config.yaml
n_layer: 22
d_model: 128
n_head: 4
n_kv_head: 4
head_dim: 32
d_mlp: 512
vocab_size: 582
activation: "tanh_gelu"
norm: "layernorm"
norm_place: "pre"
norm_eps: 1e-06
positions: "learned"
qk_norm: false
attn_scale: 0.177
bias: "all"
tie_embeddings: true
parallel_block: false
init: "normal"
init_std_qkv: 0.0143
init_std_o: 0.00215
init_std_up: 0.0143
init_std_down: 0.00215
optimizer: "laprop"
lr: 0.00246
lr_mult_qkv: 0.7
beta1: 0.9
beta2: 0.98
lr_head: 0.0103
grad_clip: 1.0
warmup_steps: 391
schedule: "wsd"
decay_fraction: 0.733
decay_shape: "square"
final_lr_fraction: 0.0
batch_tokens: 65536
seq_len: 256
doc_mask: true
train_tokens: 303400000
steps: 4630
dataset: "wikipedia_en"
Each number is 500 + 50 x the weight over its row's rms, rounded and kept within 0 to 999. Layers, rows and columns count from 0. Numbers have three digits each. The size before them is the row's rms in percent of the matrix's.

# layer 19 MLP down (transposed), 512x128, rms 0.0396, rows 79-185, columns 64-127
005:539594483443522511481498603496472502502480465450509549511507492551510407462452455536529428552515467616526479544466494442554529573532574465501485541527513479487541592493507557384510482421459524
006:461453503543485415510542552472562553543483551535581527466470460516559495480589480555506478535578479479454569563455554597571567445505493511503448563658509573587502462556526485528568528494593548
056:465504495572455523425564431503460543555444479409393524546501499489572473586596453468446556476510428524534526630435498489585493493519544610466444475542506568506478476421477507615475549509518513
004:508534541498532528530429517504479462564461584455529480538547470418550517522420533410448515481439410585569503534495493394495554515520602437568493526455534497523490559521497461453471505496487464
005:507469482489480590445511575483547511491624585543519461506517536496527538441479533670505497521509513475534481511543492575440449499527479523486539450523507504504527497487583527394587533447472521
005:486515526431436590422531558486480481503560536511548384521478494459460579444493561600440544466539505439462455505535513466464521503509507511483547454503523461481519483503500410435528573517464491
200:449447461480517478388527439519551461534466525574470530454531565543520600510528482525557443464529596499465429508462487476496470483494485532456497519505469519534456524431482518559520465422467526
175:523482492540507534519507417571456555528472496458541461472461520444464494500478449485455470603524513544489498431475526551561487368490503517484535532554479510577469456594414493416523536465504507
005:458489520424421540415531538500467523492575474551565390500472536447532601484531592647451548487523509444426467481527464531477554511469454518523513495497507538507536447474510460449588529513490490
207:508484483441568550433546532407536458538427521512518439473421503488489515469491510544534496419557527536507504523440522560549528488586496520499460532435529474594482510344417508467439505516512484
005:501514598468531550591508522441489443533463495443477503515520471499570414521489434393441402497425510537487570527402506496466454548558640410456525492492461551395566545470450494535433439486494464
190:448482577553521613551465471504423498598369376446466480431430543446463496482494504498527407519427521552556514588542476537529513425436546402455509513472484466446475561541538530591531589486485414
006:520523472518509470499566521523505522521542420523518546501580519566519397519481460558625495480499545585522498487570485441587532596604439477527549506444532556509528562567480614519551518491459525
007:461536509463510454477493520483471542495461567464510539501474444499508484495590509529470400534496472419510556523473503584507540433481487526498428531635499526604429481467527478484522518488552503
180:438559473518504590515508453570536476544410397553432454478500407570433491503448505576410555489505361559530516472449525503522442544502462520507380521491557493584466436439552495535518526536557415
169:544430524568511472543491573391518495458597472532424530412472536508515521603392454452575403473518445492486479438552522514431461513497541459600453553491497527548546396488465469517500515573507537
006:493504472568492433529567443450466524489504447478397484503503498489543464499466498465561524435482557474458442485520481410473495514493432465486552441368452440451578494527470418492478510501459509
005:557606511423443524442523551531453493500534514557485469522518466467515532471438487518519532533534491561419418507506446406517549497479483528480494472530512481465565562469480560390543529489436570
005:425497401448483418497564491545485495497499375474492567472489529582530449550481442469583453491494555518450507474429517604492481625559477458502480487524495578459497475530491591564516457473480492
005:533473493480532521442568482510552496548526590479526475482518496460493567507467514517454403504444514513464545496486539506409508492463563564425501499604556463523478484473574429384523608496466548
005:536544546450466590534484501552432453568483541554480449517516503408480609492438549516450534463474584553474539460553463507447554531475575508469534456479535451487539537494463482403488582575426496
251:489559548503565457549511546480527467489493531518516434483437421451423545451529422526494461421457398484529502507461479605444569590408445556528506515568512566547470565413530512439524493441534534
005:591507465529567587545504583533428480560484523527529546454474552528492567488460472538517418540481492602447559501510583570492539548485570484393498562561513468511538531493467555406547529539539549
202:418507468477507509508464517468473486499381467481418537474447528551396539537499394486525570456564459517479494511466512500534413615566597492578508424506451628477516391537571548506473480510469470
218:508503379443514482491559537556481454567562547474536499430475480504526547519505490576603592496502477518503473457537471544436502499540507465449497477618485465490534528449366490466421440511543440
184:531473514475544461484565474534438435452502517445533449510446524481543577577479484478474535404519516514533538447456467504475573473511481479546495525555517495475543625451658496427374479497539484
005:495416524459486574516512373483451500556512518436445519482515544547473419423534492503477430433410488520560510432451482496407398518533581417442501404412440544481435504546422494616386449477463496
006:440485492384494482469520513528559454547519587500533509560481462489460483484584493510412434471481503416476582523470497585460471489465559496465462480577534560554437508467525340524475540523555492
005:490547479524548508462545534497479519507425393500515582369509559581512455534456484442515494452497427574479546461498517486587561578522427452489465573510512538477466473573439572511581451449540491
005:571628538412527575525456543542394488524448410476445546526494579494501481529409503440494457493460538580456536506496494467492557566474482473466505513474503523446550534442435552468499525531544562
006:500552473523478532543533520493451454559565451545547480571518479459515511454458464545634558526538596583474464502518502454503542592599476483503572510449532488504608569516451613430474567549422517
005:572521470503536511524454512530439405497501534518496538572484455439448476413490433411533455512402473557503455474533543389540478514504581448453537477431495475453505562480416507404469476520473549
005:473617410486496497542541472485448477523500374539514495496477460477491530519489512433595570482508529522434435476491515456515524592577422505530554490460547491464585527507474654495475491561442525
005:555521511531539621554431522509398439577508505484479544498479512441464521429437473550505408497425504562511489499542574485454499553540599415411521520400479493501510579505401517401500502524474538
180:475481534546510543559489533549454505433542468478548417545443487450529431390459463535550454458480456491516548502376478562525412551476458505523622438598561575465445444411548500508561526514483545
005:587605482425495569429460591564378501489467452517542506498469563525517577470400492524525494554480512570428450512561478458535576563474488495472504516538490465462526520507439587374556517526501525
005:609619530464565539515515428570418529536465478498465508531505564506513580577503575455512549554488556514464535511552504511448531529489522606499515495526477528511498518480486487529410561599537583
005:474463451542500539529425501512439435578582596514564477604480446423431594438542503569483497511463484508528508511509578504483486452537582491439493493517532442534496553544525457425507537555484477
006:387482534404428414424615491476530543488506473490497470522488527498541523560530537515437462454511502445440535479420481557481495477494503494520452483590502539478523435550522372556548494454510428
006:471506485444533528526629473539538548544594420544483521472527572588494473537620491471556498455548543456499445396462499517490446585497469492515549444453525559473549551599500551580496488505473491
006:483421509435454552467460452485542453476501561559576428527438477436479563442595564533375536438456444432537518518501500542466472448460536465498517476478473515497453467454487458596480487556572468
005:512487485461473447434627567496523590469496523528539467460543481584547527483571516586496473463521514508487469490548468485540486523493444553514537468523542505495566512495548488482573562481435523
005:468507465520486508469499563476502433526530379527555498514481513443494486520378461531581456521500507563440449461421528463569466598554540476482496533460536508477522506560434534428548492489513505
006:549473510505507572509425528514434377554496526502523520518509518485477532399443444470496526470450552595519492507527467431546562569482591417480489519417535447461498540473394565479424554552432525
005:457469490510499453469428482481527472499435647444512517528489384431522474399518500504396395475417436520553545540523451472488471381428558469465416500548508481513432470480516346426485547448546500
232:418354570556457500542484432528493461467439478499495458547463569512543472498519408571547445538489388582523511441513516524581465520506456487491513593586488455490445579451488418577456506493493498
005:431495478454516440534592475517504514519564448491437537532507558593514395570482440471608454506489575457507499447475501554484425619562480450542507406486498591478498553537491518526510440418463441
005:601551519430457542479484554512477477458474514547497497527478491517537533333544495508458494441440468581480457493483525520510533562522589466471560449430429497374589533447429573514529517500446584
005:507571460482440420384487544538456561493479536534498437489472491482470562476499530572524531503527469428463429516561491447548534459489431581550491476516480416520535501543509468393591585514447481
005:481499520542474527582557544402487470499489510519462474446508448562536532388623468455473545421482537545515459491444536505466471549540572420417572466407514488422614551523451513562462519534393515
223:551561551511454408476462471433502568458412463529473432495413581433537484514576474533505534528472473478508465541574484523462482439532493513439562481477592531498431518541431454459463495454397539
006:412451508516445387485529521424558511478512615485505447499502424443564513489482504580464445472520462456479553519511503568500501416533519499498483487611493489536488444505549453405623507482507491
005:466532452441526438464487453518490527488541471534560466580456495420466544457566546459515473505471510357379434507449540478474542465393411537542490534547522488502489476474505385521449530570601475
160:484552475488437529523530496508451506467490544477480558544490540512453466456526498571452555419420545398553485524437473446541476493538520435568489509504524497550434524487544438560571446543464506
235:485499486484572504518539448521470568543566491463541479391444502485484558525505510471536519498501539421493490465458526576562459418526512485569503497535544531462518553360547579463617598504493560
004:483401504511467448457491473516495465595519545537530548614523483510550407484493430580590461475486502475543480524491514458548491407557561469548433400475514559545465563583475414608514514463504525
204:537540579455542472473544484536524515512481531547396449392487491506527501469481499543540513463574478511532424515507516579567351506600450471535483540495480369542480433466450520480546547485417535
006:509475533581481503535548466442551503562471570493512474501581455498592507528504543448457623444499478526502571593527463469489473488563542472545531496472521508539573501525564476594499518562490508
236:576472511435677563484429560510413456520475495500498487436564527465501476472516425510436567486510511490565467413481452421570503502594431488422437479521470481550466478595480400587521493448532481
006:487567490423498532521551547515485596509529446472463524501499527561495409507530453531543450469498525477449541483438483620493489528542478477483447451554478607508485511455535575537508484470525510
007:474536526453521465456544569477547602472540529473477519497498506548529491556546500575460438514504460464494545491457537643499517427470480531456416519630507558542449488441565487530591488473569510
006:493493433504541610483484513512455456562584466478490524555518555513468476488415472537592455538444561527486485447501551468416437596527476488448533466426546453480516582515484527423467515509430498
005:491568531490486577499377524502404465536515486495538490533512507420528563473402513542519526557517489555510432498459511478494613508514539506517488556474508471522490533504452600461497529537431498
208:570475445481408509402526568466437470524544558495573532402540478306523468468493521522582487448422460527450466517428534532530521490498518451468453520487489479523520609365442435484512492503513543
192:435431534591595509557476446506480560621473420479521549418471561504497508501414509465549578536446472548414485515487441488433561459435568475470507431491514531420521463402462557563510467580520447
005:501584426534544515519572517532451531548554404480456551518531542564519470556453449467648500522454572556420521525489555503500508627597452482486513498528540532521562564520510549460515509548487543
004:524488562403433529502487552467481459491430504514540466490438474458542523420482514536371439468471462543447515526445483544444536496445612415453476496493433516462539471454437436490518495501526479
006:495478513415470505434491490482528522456451519529481430444459455474486535488598558463355534434508373417457492453493413452469479404355444508529484493524514492462485453463521490545452499492466430
005:563618441485548554547442473543332509501476381470445545621476516499452480491534486458556522497438555503495450465495544447495483525534453555479503483453480474488542519415461557504408497556535550
195:415463614571537521570553608499477420553496604552504501509559509473492552566524549528472546538482501438556482446557468543401518437452447431640503509440514430505470432464456485502526482595535437
005:495508507486518510532505465540472428549506483498470475537541493482463454547490472392530478452479525543496492469456509394503485580532540469462561436429536483506501570511458435495444495553440477
007:438493511431476564511501484490511497585575599430528460535501517482471537521486540526468437505486529457507559523439500604417457554552580531455475453577545543565471512504556455515458551527473462
006:480503555458512500540545397580569516523538572503476459578556498480480514586600527467489503488525595428514561509523453511433514471468499555527532459544555551548434536480566381533395556535514482
193:482509475477459528482478570508562523531482458517478559479441473422567492464429496492514448542497457498538553451490529519530412550450403573545495519482454416504490430481469489540373492404460584
006:452513527515473475442453448430496519503507551469531438457463470435545569526497552448406563507480449431451511556456476529482527446439504475522417559588445527544449406518465485528461481529587463
005:456487502462410453420512483510507522484569532542548411567466443438451566428607527546465496444495457338498444487505504477522454416538467535524505459525487461484483541529527452475543473464507420
097:461501430659487497524476495459412493538454450433427530420511445446433459568506532568435514478515375516525561511513466434537419572556508471493465572585511440554541469564532528453526488491420490
007:450480551498489533454421459480557415492462597518555473519425429395495603466557558456365509469505420432559537506534509512475503421408565531476470539570510453574456430443500490474478473506547475
006:516554522544531546577439532516378550544498405466416566539480511538492448491522431489612499499512545543546439485487514491606534519544451463531465506432498522469544537480437629538508450471526503
005:567462549573481604558405493512459438540492531534542493486490524454481571433446537568445482500465489541546546554567531553458476506504654462442522523427445495522478490520450537469478512559513492
005:498493557384420544493548556494522461498476496577542430467495475461541541482563515551384491434516506509456511461430419508481516481431548471466537469503542512465539474451499461482497544494441455
005:514528471556574552577518458538464524547489381487445524517478552559517462540561490454546572436486584465488514480572472494496417569513425478530515489417504561471520493511479562560396475510528510
006:467435502492463504488500552472571508523536606493543443501496504476525523491445515638460458488492501435491570516538515607459488448543535480493490454565486517511465497558554435397616539476542483
005:456412512582521422494509455486456437527476589506478508530448426497438508427614472466487481488475460476587469512482613453597545376425484486447432520478558473521497494510462388482542510481512515
007:415444537448472499542562483458567492558519535467530441498461440520500479488598462540466449470508525426482525466443512597418467464518558455483519443563518530503486514571510377487491514476498437
155:504570401504514426500513494453467478495550545527529416492509449442499560464661376581517599452541492472495536535410528560557448521528602505500520528447478518545498445406431600484530508522509479
172:408471469524495583560463532415489501487471472519461442485440572429488408480541532537439551495452480476496508442464448544518495503517439440562482543479536496590428443488556525534536499527603496
007:460518478512511402518529498432513545505481586440485543488487365496496411433594431518496413515485449450516513552478504512557510424502492506505427539585508505576453530458542437452509495429504519
006:465452609511492544508481432484564494521507612520487435525488447421492602487584544486379542472520436416594506468481509503447474385439577559496483462525522462506477490506534439512463511498491460
004:559555515479477625518471595521458440518513548542542464521486522519501583411451469483483522474508436597422445506442531475537521539499557443427522495497516466419556551478439610459541488499455510
007:431465495421456503459483416477516457484507552481530421525420443427451576494580535501346501441493420385523510489475501527422439405460531519466471455519498474512438456472516431526463463516509418
193:493462533563505481491479515413493547443414554439515537569516444511391419400475583441403450445487544551522559431442541495611551493556558565541487513465512483446518411469492522501465580445461509
006:424479506467494462445565498469492582528542518440515497457515498510543506493543520578530431565509532427435511547475496586454531514495488525503444542605499551592460494506537473518498538493514510
005:459422527520469428461520543458577556503482564518538508432471504506544543508552533541445498496558441469496538530499523585555516404471465529538432544618502538543501415559525487528594480447591478
005:467458410537492416427490519503502501492455471521518507414423514517469490421479468513522419524516478485422512567465531553588538494492447512448392563564452539529458437523494449435557509459606554
004:499469528554473496564513473515513454572539560529491482535571550484560493552404460449627460529469622532480510474531447497511425616554577446514547434474547516535451586497494529466490502504460437
005:499497513531536427498558372516559585477502515464469472508545501487531508592567584452462541482497539390512518528549417490425458460453483592549495499552512505555452465489586386557383521528556471
005:527531512495541522581492470492404460571489541462471504556529468430533483498469493436529434518423564553479490479493488431433489531499608487492524490480528444497536582515483464423377543556409494
006:528559520402476491420500482520494541493471610525548416514494493398530579544475581521452525578539519445407500530491455506458599463415464603569521478593468478551450483505518449420469597572512534
005:549451501496517481515530422495534564503485653412478490536565484522572492469566522486423484502433537453511534527588447491362445420506570543542533418518474441490470547505577408553369509506448494
006:551587455413529511434530522491436503534502486479542562502476512441501503519453487525524368602460491507382493549456560510475569527491504523470471552575533507550482545457483440425508547553576572
005:558583502513573556515434482553463495518492446466459557481533545511491482576430506396563486555473517580504485523521464456547546548462479504518459554476535530488479527430460615522412513529503523
005:615562514435476608441464497543461456475455435542531431473485538466469636511467574449445543485451475485474467482596477445412431551506514530499583470450487441449486518454450526509447479573478456
198:439568594455502560446496509515518499437466529491527542492489515473479529599466488568585569431387605549470511527394506476533595484480557460479504487469549456444494446497438446560544482455478441
155:472535505532468524563485519570515549577458441455507381543543545461421525449576509515550409416543488496588562409449494592540529443569582508553467511535563484483492442488437553479541435560451447
007:401467529486491385505580462468570577500519557486498469496471474511541508517606520502459477486522500371497530483475514604476465421502514511549458467613477556512456488564547410559525486467522465
005:542530536454472522442511541564533556502534619527464389534501493485515557428584518603482500471506518405517468456580467481485502426480458522558549429481505456467504568531553470402561570490453498
# layer 19 MLP up, 512x128, rms 0.044, rows 80-186, columns 64-127
005:518483546562468538464477590580505442452582493575532514506520504456516563478419513526504516575591490505480504488498353466536552551479477463391517459585468500508445440522498498538551451516585508
066:458475518369498552534393518499552571565451567559565551528512477519466485484441507456547454580529532457552463450567467464403520465504420359496536459532493362506459517440525447429499465527448571
005:432471538510477409432531472477469483456518531529537545463526568512579494478581389476472465443350523472639499510497523522510453424577602512483504531467564547514532549454483477520438541567437441
005:544550499410491450552534482506434472532446434534484476484439493463458507506439472468454468492479499495610480464419482513527449540429428488471461457489412528489493494482459465460504440514428507
004:511526546376505452599459496449494463503488528479507466541383534469507497537492504510405509490404466414630475499432582510533424513492564455537468480505496520490567497504481538435509398525386562
197:504442516512592556497529594540496480474502425435485534511454489565560485436533550531456495521530486500459523577547461444495540455481418502476531544533451524411473457538453410554492523568526518
198:542512470518424598427549462474489484511536469477523601448602491644463479480440590450437480479557493468450482526585405515425462537400499573542495517516489468422560413490482521509508511446483503
005:485525500382552523597503522482532447438478423491491406480405500442474489574442512548441505524417467464600450491453491489553531515527509465454428462479570555523507467529485535417476440542388600
196:574564529454472476504527453551501532594499524438405513485527501547617443472473530511454446483478556567403500514498572398519487525597470520517609438547484521475519432575558529537500515512495558
005:557438509561431445494464436488519516557511617485497573444549525568532474477491433515573407444539439529482569517523483522533439430542474598534577538447383427444488451400460385502514471425558460
197:510533554501516442447410516520551461540461507569480508432487503528479597565534472515477593530580343501536512558542500565448437498437470500508500480442482496485573466403534533484501592494572518
006:520457534474417585498467523559508526466513529372418456467504499513456486463535519467459539491483542480583482531503606503458506441531574493499548472502563446467536425469511481514527589493490489
007:453519523503468508451449557533404453478584404582526503451530533502525507512494526476483495603489511502500491474448368415527557493497491362438453480572496556524477449515487488518463472543494519
194:527448492545511418504502630528489518536436551471529481502496577446500535499489406434467492522540616455478528437541392518453484473444502547554531539548541596503515575555455549531493474421533482
178:426527545447484472436556539548459531438517415454461548494480444509504566465435529534410486457456508470534524534537549501472580509565469613480526480591498405470518537489618424472560478437576537
005:534509439473498507491482446496517477454477706410482482503519477493430505530493480534493545440494495480539470483548565513486438466498552493556519497484520399456478572533551476494419518480449522
005:498497575438493469596614474477545456475436428492470492485457509452430459551504530487416462466489454420639478506456619525481423506520544555418493510450536503485479451541444398461481430500481466
005:526448438519488504503415460499516510479558522475470458441523436458441519490496468466553483495608534454287440488498450444439518484485485471490537517473448472436437431456473357548542497417521475
006:523539523466516464542476495521495463501577519588533578500502549521552466549489512496527448523464453449591462489482519537492433532527472412599497533556444557529550473524493556513452416509458475
005:482556596421548491514515456474527504464469473532524563503474496496560454524517489475504437462372446460655461537520548480491446523493529474579528523441535508476450499519512539445443412502411500
243:564488460540461487506525487554599506616534510529412532557506499620519468464524560478479471590588545502541475455509450470476464465533472489430479434436607417444530576544500479468476419429521519
005:515544553514497482470527459498495468476461503546524633473525429493520429485515535503502406482537467462527463503475462479443416530504466490623564472508372545540511488457455454517466413446515430
198:448441566523556544503607481445524475464406531632438576569503434508529555396432475608463490582564540460578495515546430535581428537511523498496496536478439465435574577431558438526500481452520530
211:562477512549419469474358470631526516453491518512496530539541562577608402593507498469435496484444475512529534491462493476500463486421480533420448500442552524447502530482525471501589528441514515
188:542447549436573563496511525560524492443487522611461500531483447558438471447452463480528521443562398607537533522483509471459520401601563495520552490517398470456468415492461507483478530489601493
006:459436436517471485488463449514455520524477434418427445484519455533391481436495431516539452495499493563337499507523423453489450463457384459477453476480383412500413473412464526422550519420465464
006:488522543460472476503416516502459479535606481498551489442512613511518526510444572517528536539456502499496475507458448436576516507463516380520472512512504515478541455531510571516472468556470545
005:466445505554428557482423424498484473462500496493464536512469416491567502515580502512484459522550548498435469479430546494413560421562506445501570481510481552570559473370431380495476522448568433
005:477441534504506500563530433510527500526476529518460534499522447569500398473601606483526430476535474498568469498511530475423542412582540519540491521455485456480480505425481327446426491453473476
006:491455546364486503520615489502504500488469532441437483430494480472425490496478485454424486415411481404592454572508593459482480454491586558480525476433525430411451474490509449518487512513437501
005:508483580574442494459540438498534503466420546367503521464519543551500444465484466496489462446464485461570498496544578509498389524504525553571531481417503422486582494484440520536506508515479426
005:456461524411485533517514466439501466457454496442430500486451418471482499511472494470455436448471539417488464543508586458426525422534577512428555459421544468411491474460468317518515521471474490
006:491490559513447446425562433544447493460424466509477510445538430483492418450485470481490404448396463490538468516490439446472433485494430512574515416451420462467491484397413514473461477484452468
195:523548451490506455349502502508576550518476499521436495573524469584475498524468497444470521516494516497517587466600473559534522457521600416475491533488551472507520610560511504590504459499477405
005:498536567493536525601596507485552502493509429489482533540463475495513384522586570512455439540581436462608479530489642516473469489550509573541512473502546548530495497528444441472483445492505473
005:439442470500587504564536455471530490527509438532533548545564470546451396545570585514551484536537475519526452517550509458444594458569515470550426524508507505534493532493519499500463514476432537
005:467546525438496443477558507541427452425503435533540518468484518483523456485430480479454439503345522456566449519466462484557408527470463518492515451486499510460488479528494597495513459519463467
006:463504459485498511562371507477526457417580541553541439445454505483535554616451507569562560535513435446486463502532521544538488536505512359462526551558507522474447425515510471490443408473480544
007:465462450449486473488423421423475481478479469358469450427472468460457506476447494498499479428522492465323458479460502453473497471438495494507504525444479429444441435466454415440442481440464484
006:477530461480519467523506513452503486545457437464516403483456539512502531462439451526527515524431481559439555481525442466584549497488413477482431506470521511535518534485502579455591441501442538
006:531533497409527581588492565528536519489609578452519474485463562486469469584507496551491542521553525455557504495474644562532461486496588502537534537572572591525560475562497496482450454545485538
005:562448584542400483473502482471537476425468497506479466440455460448557482525477461492435483449442480366515441522477582494506470524533502544520565437444503460459572447402433447553511478485489507
006:449465566454514468468637483530566520563428521495474509505525505540504448487540505432465455388456446480641488559571545515462420505509533625535482515396500467524539529487513515480500481521476472
005:458546548513466466438537527548460460514536486588561512440513582499501481508471436519510481533415493499593509446493467532549445524482494403478459440553496507535536554526501537522465496608505470
216:522548562485455427527457535461497513440572490504493561568433365483571420571458531484461461631516515519424518445635443471527530567447458612527513532460520445469588573489581473579542491413513566
005:539472448521468483478414435466483513522571553434486449415531491509451531485504455473552510459593504482399471485500488436529513498465540464541547572452461460417434449472510378561472526457508521
004:564495576564502514561566452498587536509474569424460530504448482518384476500499507551476494481580439485548559472573580517464407478537493510536483478483466455543530547449405423433576473457457477
005:475570557403515524519500568487485490419568476469486441540426494442536415521539540495393496531459476424617455479456586511579458494486588466485479446555619550501478496610488527436399459573397539
005:543464506408481445432517442498485562485476585408495573478470500466444523489435440503449523385505516450438531535538566499485416396469523605560549497447450453467472513443487459463494424389473479
218:553506476486575530446494512454496574552532492607493513499448617564587610428477460503519395624454544475445533490454513436544548482555434561475484503543474537390504512547538533514548540478549506
006:559597534495448490470434522520463479447592511568539517481488553489532559562449433538492565548462516497647514485512483536608465529488516405457536481617516508543506460559529562545484457561520552
005:447462486467528502487471566421488435478571465476529408471494511492531463499443565467471525522476446463443436497458447422504596463518491390476429493488583520477455520547461548485429473529411595
181:543512637493509528569442544545521457598527403453475478499433444542518527469449545529448496459510523432512474493476535583419519519485529426433492519468517442546499458465375529535571497495591502
221:542421535494403466452471607520422535518522545542468469619519535545464516518546565483536549521501439460547482578565465479487504514513536577442440354431439409500487484517569497432507494536506467
004:463494549622470514461585561615516489473505556500566404472583534514442520500470456478519561489509486547609512491564389490581439578481512579434558497475533405440482497557563575533564528575520505
197:506513490545510471636435434458395514432502526489481484595435502539620521413458481481475632416459509527444449520550539485446591434510434512500510440434474529507544517603439460594492553468617511
005:462469486393465434492468459462501498487502571446534481527522553512461547498468398467454518438424578531595554519540506505512499418537531579394540511464516433508466556459586469480501545481475440
215:598441511506512500513488501554345523521420545452500441598585465582604495451587474415549574512481500434522440520528493499434440495573396439538491535432527493485566498520447441535565573383526523
005:501472537484446570522429497472436459545593474467475465412513448564426516476506551514507490583604582519441547488463407428501562505492501447446540504519430464457515411483484344531600519466519553
007:533546523584455493487372502517456482492546462621537546456497512511522551542512548550541546627583539527507521445455388503522557528509479382506500509581461602539540441520490451517542441497536541
005:521490561459493465502537428517500526587450511508477466436553477498468458484513526460499432423485498469563418535462482462469485502471513535604537502410426489416513462445490457495485496490453501
005:463485543545525423486565475538483501422447406517465556509523454400536401487549462471436469486397416469526459552466443496449503482568534579475448459434558529444436477474443507442509461486466467
203:516479420466596487473514473508428491519489487489400422509428482489486505445561556442520502557493513588425445546579432501526558596541498542515569454566448424434538505567536448407502466425490458
186:422555490351565490467425467481565570478563434556476563555495509528413493512605555552545488472528448455469477406525510486514468385520396533469620463500426416455536533436598433439597464527455558
005:513426512421428510530511433465496451490566550487451465419541481515431482518527528438493461462528567426465403522477535413452547418549496481490549521445462467430474421437492342550441520430486484
004:523512518532517470516515477492493470410480504463515596447451463442484436498455453548489427478493379495534544466515443484479367499531446469509486460471424500493449517432422436435490383471440459
005:429530463461584514534426522427485468548464381458537533546418523475556454487490541528453497538464503521459546450409481525478583464529547473425432546485512562562533498478465493392461441519487477
005:432412490454499518523511471467500506488445502424463458493503453549416418471515584437485472519500528469475451508507499430420544433516525528489481476444532463447485477487499373478503566465410506
184:503436401490401539528466568499560492465516497569580475528512553545395456424514439514439509583498451551453508537451500449581496491524510436495584473452455443567476496472560397516515513416544513
006:474431549454435389460439431469496513438477523368464491482515550502493465455527497457480500407415488454490425520489554477467412444529574508567548559431537407427505465471514532496443513466437458
007:473488526408505423500453497471399484525606405543530478439518540525502505511473494509531460519425496478473479548462420430556502473479458403488488501507435524456468425478501518479504467499450530
005:412475492434553458496424510466468475532546418516526500438534623526520521481462518455553520512439474539497459504473427467512541507498578421501467572486528484449490489572583572511465484555440533
212:500432503495515553509401537517508493575560442548387576467420567490523541491593542437484430521452494498529521506496568465496572634510494533466517411480469538462491508481396484460476516458458444
006:417449467516545411474507482459493438452489424569566519515469450459571523534456435522516510555478426510418509500453418479549600455539423501399424467519527536550423537490485493465466459486502508
005:472541494401481491540516534443488479457548473490532322482416542494500529538413499503453574567401491461488496497473571497620488519463493484489505526546606502486496467560479594482454457568423578
119:549395552363519603466453459490542510472491545504541457567447520452549567473440504535475454529527598410460490489480575484439539508479450511514545413462506503516520485476484501560471483493535630
008:439562500512543396451448464468461482494461402576540516487488541491585498481459463520497443534365467462519511462485477483554511517480471449455435504482509508536492518515520560459468413552510487
005:439406474486527554476592463508509519475439511477430402455487390542469428479544471432498488449561553537466540481545453444491496458469523626450485504427526452473457498469496305483522539487512511
005:513538526527513437433574460566494514478414421557528549505516471468541443448488460505496425491432451558553513506535417509498444543495365559584474437490438469529456528439476645492532465484456463
005:527560564411528489555474495457589491501506493500523582483402566470521493565494507546503478474471443468584546486474590537494433528538573533568527577450523547501533471493478497429497353513443527
005:469441451444553544478478439469517512567455566481498509498542487560431483462510529486552460471565589555396485484509446476449614452488499549538490497428483418491489547437543419518488566480507505
005:561572529447474464510414510504432455479560459560552473495448508473541526472450431526484513538512481532609495464465415512594464559449423431525518447578452488490479467514501560525505401540471555
004:503547532528509494358427520513478518431495551459529522467489553490528499488453500481523533464382524456469501454547489481541430538478512373544558446489487455531559506535498615471422507552540491
006:579567561470512504496390535474450475522624522529547542474478564497571593538438465532572482503544489515502530535496423491603485528477506463598529535538442532458482460511499530519498423518509539
180:529515517529513576553451541561480513431450509488485579521542560580560435549442494474462458580498512530546535494625526439533335506494508427495519529534434499512496499490542444527473438528522537
193:520440413422405535486514555400503524537426515530351522484598473585441467503521465474389518549487539497477506525496458531472522500512489459573549509460556407523406418539483471431566491565563464
006:498513521471415553418488560552402459506617469544502514433539571521473551501489509459474507551461541492581528482474473429530502479486520379435461472566489508511501422523499455543433522589539527
006:453549470479568395445463491464428515488473385559557520534434534480541490477439457520539470508338472515494542488514476524544458525440466494498476498501483484530457513548517604447470426535468518
005:498486532481512414538584438427484461480425519447500592480442462455454410491504457512438431419501440439469508500448545535475350488515494587503542500429447483485533505432392392456542431458513414
007:446546447417528444507447489414446462484502389507519467457457533497503492500428436519500463523387485499445497476458434472556493473478467458458452493494482515489491468474504528433487425518456503
190:510440530462567506525533498530435572442580511501483450496428416492542531443533510532516594463485433498510520492405523541407523541422361566508518528511571503506569492571486432549551572349589452
006:476448480482484494475436556536446478476603450532487449446537479456478495519481514478483521582503475467441446536453398390489564466493453385459428453555466545492405422504487510513451454495459553
005:481518439556522502465436539558477457440540514580548486537451461443531570514465483568539535587549497539394527441477413552539536556443434446384501476586462528570425475522498521489525443496589493
005:552476507507479541454524569576496453488557508576511496507503429478493509489472571510485514550580513433459473472515489436514535564471446385463529411589456479561536490510478514604504501516533543
005:539476523497459405450503433456512501496545519492527445437543571490460512510523398460535515427483463479502433503537565451551451540482486541581534567426545427448426456548550549617470493486483528
005:433490420475550519517426548465501484529572469558538514525558571553514539547515524545544545595506517538512491489503497515506609480538516413496439533553542533533470539567589569528447557544454548
005:488476556464476433437520470465480477500517510510517554437596551517486437488522460438490414419409454438592435515509473475466457427522534524562480529441485475441416454475486476508386472502418466
006:436504539458577491580515592451515445470548412508510503539478512489568453536512541519470490551474389470622466516460499468543546496533560435423422512558575573520462510600503520426446406554433546
005:472562455518566527572567575512495482566574504553543575535593608568448521544515459530548506536581512587584525532548491551516482507485482531505447531553492568540444576596550581499501536528494495
007:489505556489475529528531537517485424472572457582510516445538508494491480549511573488514461528481439439576431496467505407478530473563507407509479460529474566494513455510445443518426449529472551
004:429433526538571474463574477513562518568457437551476536495597487526522424474624501446562406458552503524476501497509488491420573464596548584507475535416511511485522501483511428527529533503534488
006:478477489479576471599567459434531525541480470509534529600471516508488449550580504505481480525492535515464487517498595547467481454568487610583479555459511567561560588474463557505551484470437489
206:470403374555478582452446602520500486539490493541480466540441548580481442514574491447422457484548503545383519501612493502498522531452401449463553463497486586423518456506586384509494519509528571
179:487437518446496461312474527524558488445509553498501453451425447548458485468474624532466544541521513540444509574543482495478492461368447466508541514415446471502497488461541463513474574515519536
006:513517442525500502488364519468446452463610518539570476475508520473532576540448435560561559573565518512377499478512404492584558533466470391468487525573490525497440449547501537536500467514522550
005:474579572379514504518524536447469486507523458458490428469435532473536425498479483478430497478437468486616504480459512497589463534458576469524466485521545526485517507559453529423409401582410528
006:501505408525513548548388537450475457473570545511561435512471495513535571545461489555556569579562505527430474460497418485588591525487450366495472541584508515530460499554527578514474469493493563